config.yaml
n_head: 7
head_dim: 64
activation: "tanh_gelu"
norm: "layernorm"
qk_norm: false
tie_embeddings: false
init_std_qkv: 0.0214
beta1: 0.95
grad_clip: 1.0
warmup_steps: 200
final_lr_fraction: 0.0
batch_tokens: 131072
doc_mask: true
train_tokens: 497800000
dataset: "wikipedia_en"
Each number is 128 + 24 x the weight over its row's rms, rounded and kept within 0 to 255. Layers, rows and columns count from 0. Numbers have three digits each. The size before them is the row's rms in percent of the matrix's.

# layer 10 MLP up, 1792x448, rms 0.036, rows 1692-1713, columns 128-191
096:144144107115115130100088134125143109122129115119119110126163090109131124116106119173159110081174126127111123143121152122144097117101165118107127132129120098131137124132122126155126129120202156
101:118135129164115090138126135125135104153151132165143147157144128150143099155165136193117140159121152160151118164150142100152136084089105105123132162123127123125120101120121143121153146139081141
091:137122147172102109112131165084122132169100092151113102126150119143111096089139138109124139109140158143146133124107112111158188139097097112098116156128115142144145133126151172149114112131106116
098:152161159167124089162129164084111152151102120115103142089128126114134150158142138157098145193116127107146113115150103124148160123116081118123134109126152150140113144127102177163122149146155143
110:111129098152119135110122101125169122108151153151141151127128162108156130151093147111105174121146088130148134140114087135138116148121128105137123139118143124134101103175167142136070117074145117
101:101156164143088070134128091097117093149152154135140115161105103146113125151140124122120157135142176117137078101129087113127126087114162142129130155152131084158123134135136103084120109181110187
088:098100125099132161119145138099148142099137118096131137133129124122112162100102166098114143144118122125131113126135123080087179155109114103093093117097133089117111099155131135172148177140143125
109:116128108111135126114114143143092179130121122142139123170147167141120111127090120127140127120130067159104108106085167167144117156110081161159132115092120110138143139120133167156200124127132159
097:120136132103102143130112149171137156126164127096120156106085099102137121075114109161127140135092144102112106125113109069125118177118109174158101172117161129140145150108096117144104152170130123
100:133118113142172115102130130142086135122139145107112169110159105129149164148141218167147154101115122162147090160115145149107132154149110100120140135101119134167104142133112138125124126152130155
104:118100125155118078132100118178181118126105161128135173100130095074078138091124113114139097149152129133145152134110157166138145184103143111097151100126148127122119074131120124116118097167118124
090:104116168140112123155148106159078129147111088122107165115107127147154149158101133171120141095116122081141150071095150132127162117157179121151114114121142102123110131113119153129133112097125090
087:158140129157103121149128129159126133112134129172144135113136116103092111124138081154136119122101112124114147094145132103099082164132160138138105096102148142108151154131114129148178119123127119
097:153133114125114101094111110184103090084121120091123109116122106090113106154139155181150115133143121096139118144139163144139133113085111137133117147078106142173173168136165114091158124100166118
101:104172145134146099138111175124095129145108088097120109136163166182126130123134144148060110080136107103124130117134140137135123093100156131146115122118137092113125147159117119113106128136155130
088:121131111134153109163167129062127085142117102131099131142131128150139129141119128170138114136162134103103140114109128097125105149126105149110152106114103154146162143106152174099115103140156129
097:178100135149129109114107131123138142173183097129140125138142128111174085151090146162125107113120133114126064150128131127119124101082160119113099126135156130115101102163093122113087084140133112
108:157138089165158126130147113150097109170103139072127121126177080160118139122127100151129156092143140150135131137160123071110111105116180110120133097095135112155092126142089105094110146139137145
098:148102086118133129179138091138128144153126156140120151134128197174148105106117142090126136186119131161114115132116120099145141134139197134144138116113103121099120148105120105121161114120142137
097:137116143162134117112142135121103125120134115142113141062105159132147094130074116157117112145104098141080134122127098156110197129080138163122157136102141137128151097140093139103166130144180065
099:151175185150121179142120137153113106124131120068110154136112111170115041168099126120118063107149113107116135156163110134118074138174146144132113097155117135145114128100163142144092150127143096
100:101093110132121130107159139122141097133154139127089158138151130073112142135111086142122131159155163145137143095140143116138145171152099143126125119134146111124122114116144123118117091097143131
# layer 10 MLP down (transposed), 1792x448, rms 0.0193, rows 1692-1712, columns 128-191
100:117154093120131121130122118119111176077116085173175130147139149116141123133131131139073176110091146134124106124136156113137153164121152139164158168110139099104173092107143095141095092130127144
098:122146159140103177143165142117109100093160126132131115175153091151130160148085082114118100076127131129100145129105149144142103150100126116094111083119124148139142166126148085153094133164133154
095:137131085101158109116119145170144149084122120154127123113095112154145158106132140125146139104102135141095155142109147154097113146108117101096133171159146120147112141142136142083130115160179151
095:128090126119135199164072109136145136110158106140122118089142150128094145127076134105154119104114133119092117158105181161131140100135098133159134153147155077150124079078158084156128127127131145
111:132115097116140128141155099135144131131116164117156108128128110129161177159157135143101092189108149142097125123121132090111147121108113135136084162125155174125140167120091086132115126127149148
103:138171154147104123112130130130147140145139088131110106095134149143138174105098127133187127142131128144141181127150119101161135103144132147101175120160101126086128088151148116126146125116143101
091:149129121143099134131108167121090118131102166176178098121117127071201138087162142145110152114151168119157120122135147135126122097136141169073138168121110144150120166152140093141127115134103146
109:135150081147107123145121124131096121104132143171171092113136074117079120180096127087127120118114170111154137108110089087129131108099146141134126131121152131126080147148136094127117140128132099
098:115100118125129114130113135128139143171117119159160107164137166143124113129096107087134095124137137143126116124135115125135141114127120109149144117157119130114135097117150078096110118141146123
098:119103113102144148154148103092149117132081134163123116110097136090157133122122081114137091131128121107099158106164134113156162105124155141126130140167125122084134125114134116134126121116147125
098:103105146109065148125125130113122109125118122148151142160111141177129138098123126146156144138116115146135129174110154168132095125120132106128131168180123143104168160107154117169072117113131112
090:144143120131199089134083138151134095161119142113132157143151126162133109119062132118081156119109122150164128170155120096134171122089144115109119133095090133113130131121157109140138136075131162
087:126121129106127131091177114086136146130136118109105116058142138118110116142110103110164113107170123142108141139121081118138155108139112120140151163164124128150099063110142137110128148112129122
098:143135143138114144151103154095136070115121119156149136165123106072162148142148103084140087136131112137083077136121094120119120098141137135164113077153154134110143115122125129109103119160103108
098:130070139150127149128150146155114119079099143141111139128122127136134113099132129067182162143113135094167132143086127114103136150150123135152111157124108147145140123161161122087106158141105133
084:110115164202124153127130123195160144101086134131141088125110130092103167133151138118098128105098139150139122135161132084144193156148138141150115110132134134128135127143134146132119086113126142
099:123121153076083095110132107107166077095143165079105091133116143148089112137126148113160126178124115152131168113128117156133102113085096114153126108109149148122126105111143124148144126105117119
110:088146099142124101108134144136113168128124140122112138100160157118118124117118121123166091140114095141121113096158140136140129132108168113162120136115128135126126117130095121156111131143131110
097:116116110113154131073117124138127164101112099138107124093171150102117146113156143088137146133071158123181096131132143090126184144106125090153090119137144120160119125148112119132103132148123109
100:155134128152068146158149103113160148148153171115126094132089133116103147137132130118127136097121129135132156158174114083156147121112139106139122125118129144163145127142149081129145161115111139
099:140105087126117100124148106132152115138103130144135131134150151146111146122138170125102153155144162129129099102103108117155173100093134176124135160118153119125113104097142142108142158107150102